python train.py --num_key_value_heads=2 --norm="rmsnorm" --norm_place="pre" --doc_mask=true --dataset="wikipedia_en"
Each number is 500 + 25 x the weight over the matrix's rms, rounded and kept within 0 to 999. Layers, rows and columns count from 0. Numbers have three digits each.

# layer 9 MLP gate, 512x256, rms 0.161, rows 328-399, columns 0-63
472495512475480511503496536481484532495533471500506476496513539502482469491482545485540454510513515507504540552505528554514516472473528484485513473479534470499497482485486523504488487544497537
480498516485508484493473505499528491495492492492481464489497484532489509502494559475468483460478505500555478512490515498501480469526496491480508485478491537522499484488513505497513519453561482
477524479511491479521540517473541516517486535490528501513487508506543505482506481493538498515515483551520518483524508509477497519475542541478499502506471516477483474528512509497525523534485476
517512458441526526477499511522513519498504532499486525446471489525496517511491466468529495481540513480527482489514518478489502532488534476554527506497504514523511513495527498512503505476513506
519506525503503527469504483505539500538527518474454513479502542537465495495482496499477469451528489501511479468498520450525488516493503530539466491477507479525464521504498485517456510525512538
525506497523442502479506472497455493493517487513491461563538465497501496525482504507509508527538550466476537561484509468496512486490480509535475516493499495482516487493533492470458492443473502
519472504488500519508509520508499501517485476509485462478493509461525495471514491452504509463521523460526506450509518522542508567483441528520528525458514490463518503464468500505522481500490518
486506535522493501450475484459494516492452506431497530532552485489518498431490472497521502510507476466464497459521455486523516503493539453502507487547543501514510470523483505454513489528442478
524518501485525508527527525474491474478480502484509519494460535478526479525550540483487483473500483488520534492526430475471487463508484487498504475505501500476502443533470515518531514469520456
535485490522486528485491500510500530501485508531492477543511493490500490499495511507540521510493492538499477519530471530476550515501490531485509511498515470490497506476529540482538480530478516
460502506528497485488475437468478485509569462473497453516539497462519491507491497487500458535507492517538503534477531494519457460544486526493481511514524484490475506525498513476484473528490519
507504514503532499474538536479480520529474473506485527472553512508495463503491526481515526520520472516540512460510483542472504531505488505519490536469525487504514505529486530476537486501534475
497512475504564451491511529508518495479542467477533465515521482489503501520489503458513475487553498536550497477510483512503464471453491535521519529482505489485495501541481475507508460518505498
492475496506504534502502536483496516495498534536493499543496524523522493522515480523511452454499526487481514475511476517532475537474536447499524510517496492526483514467510476485514492511457484
505520512457495514501515477488500504505463459470517498502500498450524542496498507511487552514472508488482493505501495534507487485470538482451476482504490504465502503524497559534495501476511485
508518495502524498468515488498537463533529488480461478511511478520492525503483513533469487446501469500432497482492492509514519489477491481507450535526531461521468452490499510491488513516501535
501508474494500520504520499490526522522510466540500485449492522520468472511488473482453490527498506451464528457559491525467488487491506573494501524489449499496525475432508539510527512464507501
454495491478443524499491500475506553467494501530499546486470495499537460503499490535482445506499469459481480458471506577506481546507512492483502521537498479460525462508508478485525499567483520
450491495477473531535523482510503460522516505473499468506574503468463526455465528522478525462475489521517539475528505502508485472481518455470505502537491496516506509507484477552531458503495482
444494543466520500533533519469473476497563504510466512507507493511501473471522476520539501484462493476498489479518483482499519490502509486466519534501531512504484538543504536537520511468504480
494497491520514510474501537515493509507514551478517475523515507513485537507482531502482452520492543509484490535487444512525460515479476485512468517513475484511471515483516520449466521515417448
552458510513527530469512457473481536496518485511496487435519527510479500490477481489519528514539492470498492485491471495540507523563515521535530464472487441525479493516534530455500478453503529
478486477531502495509540519511529567508455521509549515517537537474494496513487505480491441517513512491490507455485464502506510469513521492489480533506460489501491486496533513456507458509507486
537504505523482471501492488552519485505496553511423529475463527503485466479511498509488459481509492475506500480519546477490507512537466511449511557500541463489471528501486498495495474497479469
487536475525491533520499467527505553502509479459496518475479548495573494447520530455532465538516487523546491444497484483509483546527486470512502544522528491482554513544457532475489519477492482
465538467486502564471530523500505462520497483475546477471469488526452508486498560485457472464497522513507534508526487521533480489484439495476528511451502506477541483551509487555468501529482490
520525469476534520510474531526497523523468472476502520532442510494501492502473523505459525486499493518502530506528479507512515503458500462512455503541519521542508467492510554494503495543481460
494484530508523489461497495439510500519457501512474535498499501481508500523486527496503460484473538514478496505517524510467494521528551548470507503508518477517525478510492531486488500471519462
470511524539464510510499547487472479492540508500496493517529533505546510519499482505492467541500472465508507507516525483479487501449472473485488502516458483497528532530524520481519523514502503
503493516505512498486492511502528460489509527524501529504486508498530529514407518533475487497488524510526501500503470513480486468525530509518476472472511540487476515520491524491483519523500455
532492482547505472504471494501504491502490451521496482473488530498560509485474479502514519502496489500536491523481511516475464527477477510499535497534526487487523496530446514512522523499490546
529505504534567501485495498507507496515528517540492476511519558518520481506447490526487454513521476485528495469483463523492475504495466529523503497474509480518487485506471501539521449509492537
540454532542509508510496518450504484494473525492486522467503509488523500506527514520497449492469482515526516496509476494490508498535487463533472460519486516528511482459493505532505493481469522
458494543496510530489507491506522497496479464525494496509532476545530529498489498525535528506510488533492440513537519514539530507497522525513504465487496478464480524510476513537516497483522457
524502466487503508543487493502479518490536529515478521468512510506488459499557481481493532537510489509514516551512472532497518522482511514487497471513513479493503478501507519482511540482489466
491512530475467484490532488482531507510509527506481491505503509461496484494494476490463481453481567508519515474469493548524465518521493515488516493495489496542502513476517527458516502498507487
509449496469499525517510527467463536484495532466506512532500479493520495503465493539520509465518505490480493521510482457524483521506559438552508548486471480500533540493486509510468501512479530
508530486530498505511461506500525526510508523552505456470523476487479526511495462473508517500502529507500496492480522505468492475507501481512469529451460469521532540512511513486497491505448517
467491526510455502528496547509495484484525472500456492471543470478501497432489503510515510464488486510514503520512521450494504515523498467484541506499502490510476533524523503504521472527521507
517465490515475462507521498512519499458466498497478542468461493548485520519507502518487478507503508514499525537514486496559513562488491497555497494462519477490532499497507467523472499473473452
475484500472514508500462468496463479484483479475533492493508518501504519471531477514483502531469488465528519474532439517482527499519519506511486485512493514476493489501480466483480506542495486
482482489492521501485491466529502516491521453508536478478458462546513544473443482508505526494493515513453482525508532515557491459458502461479519507469485518501495507472483520495512532500489395
492473500525494524504496485546539502526486516460501499492496482490515495556514496487504484540481484474518530486489473479503506519507482518520526495513510522505505490495491505487498524502432449
494501562443519485493527505458474494533475502482524504498469527488474546539524512514512485524525485516498484523512537468530479512489514517502491533501527516531540496518491513463521557476509461
498521505501504514453507531503534491478507498523507515528457523471481495527484523483519511523559486464500488499543521478465516473524517498538493459486502521516489475511481528490471500456472499
500480483549471482539466479519504570485496532498520459476481495490507532507474508500529483513498514486482513534498509507548536516475472479479452515486565497515477515479544530489494491499469491
475542545453561535504520465479513488504530477518486478506495506489522489506482477517500510474450523545502542510468500496515492480505517515503492551484520503442473512465519497512495521528487497
464458490530531494549530526470502483504471462442526543537485512472493479485472566504486475533519541469548543485501501453535524495500504497523541541454491507470526477480500502504531469504499494
513511473441486507514519498476526511500524468471520512477482497552492509477522517497454492488492495517498475521527466515514521527486483500485491512517524515517484514496495508489428535505528497
494521512523475514479511455520475500470475495510509481508510478553484502521540483499472476465500501472492513461485448479502487478503507487519516500482483512513469519506496496482513545510490535
455489509473470527448539510516526507503527534511500510510500480505460503488525472471483527489529488520455575495500511522486455540471539534489523504513516498526559543477519511524515510519473491
490488555472469465490454498496531524490482551490515480482543516543502547485475474497535482506514490517554463513469466469490482504489523555462551457503529539481511538512497530472489497460527498
520474502477488512516506496478498456485517441491471476462536502509499531508518551503462508532551519498473478503509530598464527485483521502453467471511512471504490523481438507507493504452496424
517509506559512559524433495510499476477487483524536481489491510531530464506518510534520504464522472462501529447488511554495503530475544504485486498497479516482501464493480530527503505506506495
493469491485434533463540526493484494541501496506486503539527515501437519510478507458502510529512514489508529483508487483451498469531509481538493496485493511446538494521491533493536502536494523
485522516500488521509471528509512513507546519494490483515517515525524457493500508531462464480453512516490505484494510485498492518526510506505509496510519478607464471521493489493522442526508513
494501530556480519507500482465481511557454491473526458444531496511478515511515526536529498498482510506469495550504534481472525450501457551548464528507502513484500504538485499533483491509449474
482527550518531535510510531475499491492544503491543468500476481539506520508487540483500465501498439502483494496461479505480489439498519472474503478481489492505473458507482533531491496500464447
510473514481483503472482480472459504535489486543543478527530512530484509480510481498513505500455540499473494532549541537505499550502461489526513490468518511506465510428448536484466445531506514
472479476530505521504483495535510506488506485531476462495517492496518524476514498486538563527485501503506566504534565505488466462461500502489499467516492527489502507506494538484441468500491511
472472520497471519495490557533506505461497510482482529501534527502447479502517500512510544518520520457547481494494445461490463501473506505542465488484517457500521519517517484466501534433527472
510494462471517509534518506503488504509514531463548438521490485473529499489462537520479486512498497525535524487516528498478467518488492533516549486520559522478470531469496511557496472485497546
499545519502479460543508527547496508478479516510483448526543512493543488504524507506489509510508490498476497472489488459515447523499472490519509459567535510516519509456478483510553508483478469
491517529540474496510504490531509535487484539484477508526518517521495477511506494509460481508487479495517489452500539493495518464494476520496504493527525511504465512534478490482509517509490487
556480529546463487526525465468480472490463511497463545506519540517480511507518495513505487515518523466526491482462507471541483517502498477510523481510535498490494482491557531473505516524482436
471517519509532509522481482493494465521545485480532485506487493527494485461507494476500499486534484518513482465466493536483486477476523537461475507470504497470519480516504496524519525472503523
529449504523488496502514516523492500476482488498514510451491454476479519542486529539511510517481522483470463481504513539451449475490513514455500487463508480485495536513531540500551461476498515
514494469506498440534521460467504513521490461503474480505478494494501507523495497475533473476465530494546502492514528474492484489562511460530514500501506517462498473488491488477511488486513510
486480520499475508484498524563504509465484518543513499478522499516484511483517504463511483498517542498531517517475530540469509555500543452508510481517516505491498532504556499489527496474471531
532484544478526474545520527495492482543469507501489503511509477553531496529492493511453521480488501490498505539501526488471508498512487532533502454464482534512533467541505508513523564530531524
479478477528503465486495501474509462454548489487494508498505525467534499518550484538483467490531521499511501502490454497470475505485450476523510431468487490481520455516449553495514445481529513
520524483484506470485460462549525479474499520441497478527560477504481514515493504509506523476525484486508496492502496480534465521533480493545472507498494508530481449517466525525501487537514514
# layer 9 MLP up, 512x256, rms 0.171, rows 328-398, columns 0-63
522480499509517524480504529459471479495483514475522479467501549500476521488508507478501499539474510482516483511486486466481500516482531524543513529514514534511528475499477498447519524497490523
519492540484477456512487506513492458512502489474505476488495463460515513460505514509545474492461538492543489553490476509492517515489479477448515494505490529532521462472511539487547458513459479
504465537481504498456541510497527429488482476496488454483513494562442515500517493548485474485462493454500466464504487462527479488513499520516499542494537506505480545478497537493462490504504520
488472488569501480502515493513500514506499456512505465511521507494496490513478504504463515511466490503507512508492473473520458524491468497488477479520501554473495548505476485481490476519516489
506483494448515520482474526492522477490459487530479512511450482486510509533508504514540492513516518495476487497524517523514487498520454473524496526514544517489473509539450520530479475463505508
471523519491525497479473465515546480517470517504463532490490491501535468511463496526490452522528507488488434508485490471488501498503524494518509519519451509555489521446509531547487518533498511
513507475559532482486519514496526507523503517495466523470500480479518475488501492497524500512494518500492467482525516503517480464500503487539503518463480444489491504524510492511500494518505520
559521515483461510496508483512520490491492569488486474516496521478515449498536562483530525482501504523535561500474485492481491496500542481509534491551499538505525542522483508518488514500467460
488445555513500498504482432515478468490506457500516544488492504486489494453470498455515547515600507484467495564504484520500466503442502508492530484493498522529462508537469465484508458508522547
536462467508513479475513469501522514474506510460551482467477502466446489513514484488523494533546464507530512528481496467519493488494538504515505527508529517464508533502465488498478478510488519
480524536534503508466552483503491439478456513470510501491473486488474500504496495463523468490514499523498479505475557503521555490482505506566494474472513521475480517499523508517510543572454497
440477510483474462507522487514463505497477527497500535481507519527486506496476452514534478522486498475507478488486471480498505468501479488528462470495557509528527472496497449494527502511477511
508508503496488464484472457496509515491534516471513508534500497504510506541527463482491477472494513495565466488532479522457467499508542520517526460534500512544505487442522507523495487555466519
464483441481501460501496490496488477519496495499539512507465513491500486469452508502487507520503514462523475458474488512537481500501458477499502454558517487486528518444486460558483455511444501
485497569481514477493514491484490522503523525467527549478491497517504465484479493479504495526470490528482497518521478490486507549528500523529493488525455516461506468490474497492539498500497470
531470453508491536505502493511497491476511512486522522474529523496501430490484477480506479501494506491500498515533545490520499469520534494487497507494473505522479455500497515514512531544498527
489530457473503495492514521480543466500533453490520506471506469504505509534476481501477520496486459512464488470522481545550481489485501496532502493506509454471531550491507483498476545478525502
540514473500496465490510507482555497473524530514513501515495504452516555510538512461501486503500507477550473538521541508500447481530519496513483451443471518493520534510522507453491524488487494
518510519509560540480509533498536496483468508524510502478443530467524528509541493519516513489482513510533501504500513506500488498502503498474501495497537487514477492514486493530500518503492494
491477511493476492489511512573517508485511473501496543506474513508532489470515507487514514480495493453538513519541474511488534462493487561512510514508462476481548521498477511516512501518450520
512531486503514515453525464501503494475551522527530460476497492439497513459501467487522468534529488496515502538498464513518440515513508502537485533480471513494451500496511477481495533476500430
490456507504526500460453528469504503497527469523499469481499516568468497502457480457450519424542486520527471501501491517514515488529489500526518530512513460502453516484490486519492535471543521
498501502498544515492504523517494509531514524476479492487502474479525487499515518515532492504501517515505514522451521441463470486525514429499509529505517514510473490497478529507517468522533491
529516514464485481535450513501497499476479467498473514519484484512500488535529459499509505494493506513522483489520465524480511480513514478528496517468476519484551512503517504467484487502494476
477534477500475555554574485507499486509489487492492503464527520482521491506530515477526515477507517481494509471465478543527469498515462474533534502537488483486496505500468525509478519530502481
495525494511483474508484482469534512487518530520488516506528540483495494525474473504531507507509567515501523479529483509492500475555468516485511517512488513510501522514569507507505491476446513
517549487565524517550479494519525513459468542484498526539481544507494530516474536478469493455506516514491493510470496489543487521451531488506476470521480514494506469504525504524519455551480532
538499445500520534471469517498489507518508515496463462462531484477534544478547515535451503514495505487520491479518506491542491535488546520535495506460497480481505485479503511493503495541515491
521507504505505479505457515511498480532487507501505528506520501525473517479456549481528489477498480525491491447514500491504495522486474533482506529477503515539536471562472495496455537472453484
511476519560512531470486518496492513447504483495476533491503486525507552536487504492532547475468510497462491500504512476440486494512534507501533525489480462466514521503516483531488473499504517
464497485502542479493461516428446492495501490534524524511500473493479515489516495464483521456524519480520519467453489456504501513465566465493475525456533450518509523461498467493534459498512490
506519493527476510501477465455525511492479468523479503531497497489502491495514502481477514488482468492514488505496501469499506479502510517549460546535454477502479512500510449462536536485490467
467509512517520478497492493509520534522503520476484507508489531488513508515508472514508500517479522483505493534539472456493502522490496510499563532521487472503509504506497453480530486515542487
485507519456523525520519531488508485479460477501540452530511522472529490488507517532473463452492511491481462485497517511491495512481487486504534442504511476511480503471510512495510520527540548
519500497476504518504513511459524511551520526511499517531517503519491504515511495516497513495506483508513488503514524495452487495495528504499496481544488533503491476514529500480529487498488490
500515530507518508505521484505502513479491486519503482507476540462540491526466516497512495507455524448512482478544436507465511499490555527516527489498487504458514485491491500448531488516451515
449499532513482524484473547530496502539482514541464487501513519495509465478535466457507509471505445469474527525504519538515535496463504518523505491497492553483471447544536476466512457542513484
469535477491473462471500485508472479497457468504519519527499489545504540551525504485509515525476504463516531511539512462505546492531484552491494506496518511509487510520494567515493524565515491
521512473509502482461477512488474547547510526468474478509516519495499472499465482517468517502508516505511486493467486469480498528504456476520499468502482536490513463521502495536478497503475504
503505437482482476521480528521485538486469535503496495475499442518488515522508524484521480520532484529469493525515510487495520500518493514490524491483490518499545538499542530490495468490508493
482516480530521488492497489533469440482499482484469510501510531469548530509490455509523516543490496537508515480469476487495473493486514477479497469521506496493465448541510458498516547474526481
446520504518524513487490507474513504512540469557463483495468502547466505516478521555495501550497507539436467512497495512471531517506496508490527500488499466539511464491455530457485513551517443
485510511476535493511485493501490519504492467489505499502516463513549515522494488508487510504542467492495527517498491537531477512513528464521551509530488471461547477527491493519475534482515473
555502497552480518502513541502521521507467451593484478488491491509483511491491517470504486504489492502534517544446481479495460480529523502500484491495466526515510505464563478495505494494480502
522517533506498493519554493475517544450476491470485451448508507497495518462525487518479518503484491506471506527462496510551511505478502518490517488498499453508549492530523491493475537507537534
515517504500534488530489472535527514492482482453468502495486492531514516469495464496481517513494474494534497470557509534489463488502553455486497476529487487510554537489496502503462521485462510
440474477543478497486497473490525485525536522491500488514482536519503483517512481494528536554547506521519510512449502464463500466482482458504516499520480539504574488479514478453542516489522497
514499476479452492469490442507488484513505454513454466518519497537460515476483469528516529485493500525459481519514509520498466459532510506494483528550495544511500488499493526472516507494480502
486496546483523512508529523495504518504459504488480534469524434427519469513513460511491506506455530509479494521486505526485494507487493522474456489517515477506510481508524493509513482450461456
499501529508506495476521471470493497493517520535445455457524519516509522491509524484492514505480468496496501503531529456491490465480523540513522508489492511530507504451503486509476511544520521
473489471540499502474492556507542469513474481469493518458500505509498479481475475466492485508502472492499501508509508532491508475521527497498538508495463506517533483543538536518511514509459503
442475507509506449466517532490526498484488465438499512458509513542473511526496512478515501451515509492482462487515459483497482434474521505459550501496495507528523495482524514514466526502488528
492519524453498495499529474528445539531481495496532522506490484474495506532504499532478539531475488423523516517481472500500529506473441442454510458490536468474512526515496479507467515492542480
493469503508522496470512517501454487483467441508537481511464520525569444520493495514484501505512501505521550492424502490494499519443497509526521486532498512442485522494516514480489518498502524
476460488492479520479516499458460487481527500497492503520471480508494472478495477511508534489472510498490490500489498498515516492495490489500497487514520512479482472516489525459515472523528472
469507495477497483521498490526508511491492513496511513480511463455511472472492506493493441505494497504441522466527506474493501477528498506471530459496470491535503531475502517532482507524507500
510533499458465532495481479449512512484512514475548522536519547519522476488491519493501531509486537525486472513532539528504461495501502465487470499496465491489459504484446483518520485523550500
507506468452505483478534472469520469474540484479511561505489453456497506443487492507523507487506507508527522508490480533510494488509540533477516512549506422497529479538489471506489496518501459
523550495560492552512476533547489514523506531477458509483554546500539470509514512504526499481478497500531493440526524499496498528529488448457500503553532521544545510502514494487497531502464473
486509526554516493541526533529502556496502501523478496486489474557466525469488496552475524469488488515476544489498484526544504493434530460472503506478563498450499524493530500508508504506530485
484503518514514472529485517484501531532490449478504525487495531510521476493479488442483464520523485498484482499556481528537508452488490486518524477533488487462522526492459529514493438464472499
464487512511487487462516500455440511513440484500525527503489551518512484510524489412535474456450509488505464512501519464503502505464455483487489473516526491511523512492482512513488508488500482
478501451499498496480471496465498500515530489498521445520521495493515506503455513483505476506461488469505492498484498542484475523500518522524513521539517503494504527497512481536527521452533504
460503490496501487498468536485528512484479502479545512522461533496463489516523497548502482499474517467503541525484468519506517513500514466470488511520515527500499501517493538492525483478454497
520505480519450499474522478503516529504523483488504501485506598512507540514500506509481525502504533499475514498494500509505501491451481512470474524505516496517466519485532525513545472504485484
502497494486556488499493472515490488481503541488487498544523510451498480455497512500459465526471483464510507517507428494504470504495517535535505523495504489491471524512464491519530488530448527
514505483496526490432514517510520499548535514518516461519503511548516474486475495516512511482497464500511517482480459489536519491519488505511513500504482501504542508520489521456492494503492511
473471536500541506490434523489496521526507527491518465523516513557528497510513457517550581487537478489452508485521542521518504519475513554504470498482509506542466481478511541434520478499496471
492492537463474535450492501474481469500496443460518466474538496513507480506467490510517484480488541477493470528482478495537519501496501488500513495501529524446512518487491522514538492491494473
492499541498465524498487484550448439453528513519481539493510546486481512483508469525502494563509504473508469489519474511507485523515511470488486504533495508493428526492458518506511455479475520
503512496492508504527477498477432515556485469471511508445507485500538500508494504445534476532526530481547448498472498488504479466550473499515532468479502481514506504541487566474506518457514492
# layer 9 MLP down (transposed), 512x256, rms 0.166, rows 328-398, columns 0-63
492490444517476482523470473537487512512457505485501476491470486536484483517554498462483506477496546511505498521451474480475498484564454479444489520494511486470520493493483489527498474509491517
504490512499507516492483474523518491509458490498544521523493523530460493537494549509506519489553461504537518512508494477503514493482512503536490503533511530502506505506512488531475508529493492
508525491482527483465503530502499541541503495496519479476497496446507461515488461501510485504497453518513484493506480479478519526494472525508530516488517484520530552493473514476498506479509530
515531491487497475490528486494512498471509508453486512477485456490546527502511515497504509489489513496493527522539529496487468516488488505520499495481514488491502465484527507505491481508513514
504522520470556539502511463507480494472510556443502478526486515523489490493500485515523534489492481498527476460506496501534495522485504474535471492492524494481497508476500440484498446479545540
515478532490495467511533518497556530540568512497449513530518472527467531541480506526526472486466513441497536505454487503489431493542484513484528496528468481454489492504507449522507541540501520
497510509542450509487468479488420500485437478546491540462485481510458492482544487466524517500507512524511519486513470529446507500519501489448513501488471495514481489489525529501504497508501484
492481503476479518527497484559502524497497516460459484516516508441509514531474461491499522532472509469468518504504482523557496533514500483571528493501446516520454527538495498537506498429508484
499525489507546468520503529516498515503475495474516485469543531496505473486485527480502495522459513472488532484494483521498518458535503461498511498506502505494485478474516468499518512480508506
505471576430500541481498501518530524508479532523507538491468503490547468483491472460470554503538492523478514468467523500467519499511515501499487500516521479500538474496531508518526494492484516
450517475457483490463534542464467529454505505511546483470494530471514502457529476462534490498454476487488484466481478477469487495488513521524500498472483522498510538536491463508531494498473451
485497467497517480541510525499537500525476532512478488499512492484489491516511491472508513475470532508474484465506500488503525492514490497486584462462486505488508458496486493467502534500537484
525491515482502497516546485480465498531546520490462491495505465479482503495476583534478469508494490517495518486466508548469441560478503474564530475499492496536454459483529493528469490497493491
473524443509510496500455482460493470505490498497524514499502524527536532518481515498527498468489497476522500439493471484531543470511494489553485526560520495539505511465495469495453502485551504
481510529537438540497457511472476485484503540527503520465494528438522495489516546546544551501517484527482488502482491484530486518512499460491472501570501509503466475483485527479499472490544498
487528496477485490540460493485506511469481501506507518491513519512430513479487467505501512478515493509460525524488458505492477487555495487502526506476495518524482526494521482524470519498498502
527546494468498493479499537507490482484504490519505498536491542459513472490464485501507506466498499510495516501500525523466531491530502534503486480551451511516502456508481515510510510506494515
489504496521467534483496485499498435473510511482481484509478482472485502452453500499503513505472499506529506523479556506498474507485505484480491467527473512495505483521501493491510480486495508
500451498490548512469511467457414505472489488464527485520459486514512500522560525474512427498532494499503533504505498508478436529508490465536495498507485470534503436463507556533530525491482507
449500467514511482508500520477457509530500495491525524519477516498496486490437534538512532512527484540525518531529480532474496500442509484554519509507537505523476489444490455476477505516517506
492523507515495449511495525513496555514516495473491493540513470508495485533473495542498518488456490563498499500496487533498482491454545463492505495514477511524477491484466528473497491499542474
504487510521546523482533470496485487549529490528449537488544504523504515506494559519517519483483494511508497509461506514507484513513538512496488553510522456505514495494510511478491526477495527
508481538519508492566542467518492466489515501505485513501493528542481467522501489485497474482523506463448515491490570483502536507492494504477481522537448526509507491458484467499519496511503467
511493498480481502501478489500512502488513525523506537486504511500481489538506462462521476492463510484483541502464521491486528469466493517490503483450510507487499475482485488545500523477525489
526545485517502466488557561487490480480494503515527463500488495500490492504512498526503510524471488489502525477456467478520493495497511521444450502529494502471517515532477542535539502511449516
513510450512495474465501468513505511485527553480511563493524495494495482500454451500511514533519459490505516493470523515479528496501533511486537500473475486503498465490452567535473502473474495
485450522476526519452503509464487477480527487522488475483522476456446506487500485461528489525576487472508464483509497517498482492476505509495509511532516519483473531518472514467497531487516508
571513498508499472440478436525535515527516519526503528512487515494490516490514480479496473515494478526450504459480535524464490481490475512482519478460500563524480478469493489457512464488528491
495445507506518492471466468481483488503515491485447515567520479510504534499492520513506525496513517474490500477479505513504529527532472492490523490525457496477542488491468539484478499457497495
477525531487494492497524480500538461535405435500487518474498483485533481500494511509531454530500531494515483523539478515531515520491496484497461497537499486435468527491521477511511495492525469
504472474513506540519509484501475492501502515510462521533476506489513515522508518498492506549529521476525471484483522500458483512461530503516491490541506488504525463530502516494485526437504492
449472487463519502516512478485524507506471545504529544527480459439484482503493511512492496533520483519514506519517532489457526521491459511512535513472511533515502496427485456478475511480487500
468501499455502501477477468501537485511504515476499504508494496515530523498465503533529530499540502490545489495509516466512492529461542494495519463509529499481486528493491492521503475501519487
493525512492494516513474516474470480515520496465537509502540559459484511489496481518512491504489487481504502474459540500447462512516480458543504470515490446480482520464527526481450505505469498
482510503480498467510528505504461493558504478508484524516507507470491501500490528477526504485466512471496501518514502524503498500474490530498484514496526478504477501463526477507486486530522499
512516474492504509495480476557489462493534517494503494551506468467462530488453507463559499546505484494514470508535482515467481499530456483473517494486516498462548460487493494526480506508519476
451476514502498519533493530525443478507457510509491504510505489492508508514516566467540498515477497504506517487507482500539515524433538509484498473496483461434483514483541493473484501497499507
537512472500501490465475494514541488518510498501519474513459548464515500518497520489534490525505507503494510511517508471511504516541497531531512521522491534515499524496493533512557531474509527
496492528466488504474484504503514507501437510489498528491492522518542500473456514514496461495488523541495482498465502445486473499502487489484483504514489460532473495482499506497537500493522495
530506488526510489482468458523513503474514468508475478481483470521498482492517478480491542480479515490503481527523546456503482503476521504501480474519496495509499453506534543474524481464483478
511544498524551516501505497536512524525479450489516462476515481526494496527476487487458517515533499468467527476491503454490463480515481474499486500464489489495522495490500481452457500526544489
497515497530496509491544481514455519471506501537512443498439503520468534461503480508533535526518496481515512521513542469526507486481521524480511478452494495461553462545486521479476504556494473
467483529499505508525494515474522518474495502519466491471500473488518511514482445483469492523523511478507502495468475452501479542484494494475480490511480491452503496493476530507542542508454527
505552470465472478524468537494485534490516508496505500495495510511488490537493510498550553527498539489529500529452494485464511542507506521534466454491486518484522536496532490499495505509504522
484504510516476498479520461452532494477462523532481502440445476482511518511508481528480508477503517476466493503523504489521525542477529499526485535549479489542488502471506515469502460478554482
498529513489485539493523532469478485494479484483552496513515537516482525501505490516503503489504479501517497480509522486473489516498510501517517505488531486500503490465509504467531566494518562
517526497482508523482529521492480498514539487527485460488439498485499487445485557546514504499469505500473506495496517496473425500471497478487516474525500515531472530490502503520542502474506485
513508467504483525571495524500529540488522460549496498530503464504530481525477518553481506540501491505468498476501501536542497518485444468499441458486459517509484519510508488517469517522497451
486518494529502511505541476471480478520475490485502476521492508516525463510482462503495492457490505490471514480531494492486499515481492521490544486541478509504523535468501507530509477506442492
508505495482489524508551480469515526509484480492507504496475486485504526511486462518488478493529517478479514517489535523480458492510525512507520445518553519513528465501466484489503501524519470
491523457493492459511482494556477498529497468523543534488480479483510515493462518470463565527512488494447504508466500530497463534485512516487475561501486488518511498507488499495508499491506540
454507500493504490493511509522500499503478483489537458516497480504500538496488498513502491483562460517449486498498492458507487462563478523482493490503412531482499577487490519534497492457504483
492470512477518531505506471470521517485472456521492488508555516481453453533536501490547494551518504506505492524513489508483535495455511477473537524479497556507465530504502488500480492510481504
525473500516526482517512492489483511474502441501528533484512478517473537461452487510529529524516525492484490460470501504487518469530524475465495492515528504497518534494529496508491476483511489
494522505495485557507474510517493527442485527546497509536480480500519527491501545482512493494540500513503574493497507492465488476476487500512516468499466526508478513485493525497556455504462526
540487502502491481473489481535487497499513477538490447520453519496476499522497482538491542479456483501503517498486482532504475520498507494553509513497515522500533443506497495468521486483489513
449505502464534472479510470465544478498506484496503543498500550500485474503464483490501493505486511499496506519533485496506478520526551502484503452470476496500536514548489476487542495515501432
462498471514547494480535458513502514535511497481526545525471462469483475512473511518532512519469471446519471493496526511504513507505470471492483458509507475524473493558501476492512490499503461
496464520525496512504505484523502515508485506478476520500487524481522475534474503528504523468518471449522487520514522509500493534496478487496489538523532542506484537516507507513482451485502485
494500490531523531482494492511522496478510495520526473538513452528475498477503457500493540498457514498458474514510503451527534480473510464496528515510459480502440520488501516492514514489563512
552526468489511499545495526508486498528499495501482521503527435473559497482464485465493511483519502461521511510496456482461471545524474503495474465466508517480501502537512525469492469445543513
516492496491510530519516504495496498524514491488478511519511488532454503489516508518498492507519481478524541507500494514497498489463490466559480533525482549504486563505530471467489496505496491
463427494531462469507504496486517507509541535454480493538511483499479498542478487505518506493464485488470501494470475473503447493511493522549501489489490485545465487528503487481487464512520472
495524498482494514498542481486472484530544464498468471498499464494501519497497516499516496485503474495524469482522473503507491530512523477503506542492469513494545512505481490510491512494565493
478511484527515497517504503555492522532511514491508440515484473467489515463510481500496476514468552492493456513486491488515489530507472479478483535512487488507501505513495494478481512485506484
514540458484501517449515481502485506469449477505504466493512526474504490534509510497456527544530534481505511536500509515517490456507498510511485499464446500520499525507503475509521443516458476
472495494533518490496483505515515507479473538451479527510484492506470493505487540495509523494514558502473478483501497484470463503526529535520489490481507533472475501489478509543512471518505500
529487537472530504485473469487517537481516508510502478501540481470473465482511454510461541496517528569517504512481502515508493542479490532473522492460531491493469475471506519483502495468510524
476465494483520488490510471498500529498481492490511516489507472503539468517521497485497503472528472525482547467484514491459462495528493517528512553546513488500493438473498475477466476516479498
490500521522473536490478503493515480485534481521495493454535510479534473498403472489456495526530478462501515519517508510552502501522461537465485451496488477489502536479532426504453495484491488
475545529505465502502463476471514548534514452529477507525527494478530451513488496471500523556518487482496503508531495452507454508498478490467513490517483484515505470523475498469469480503497519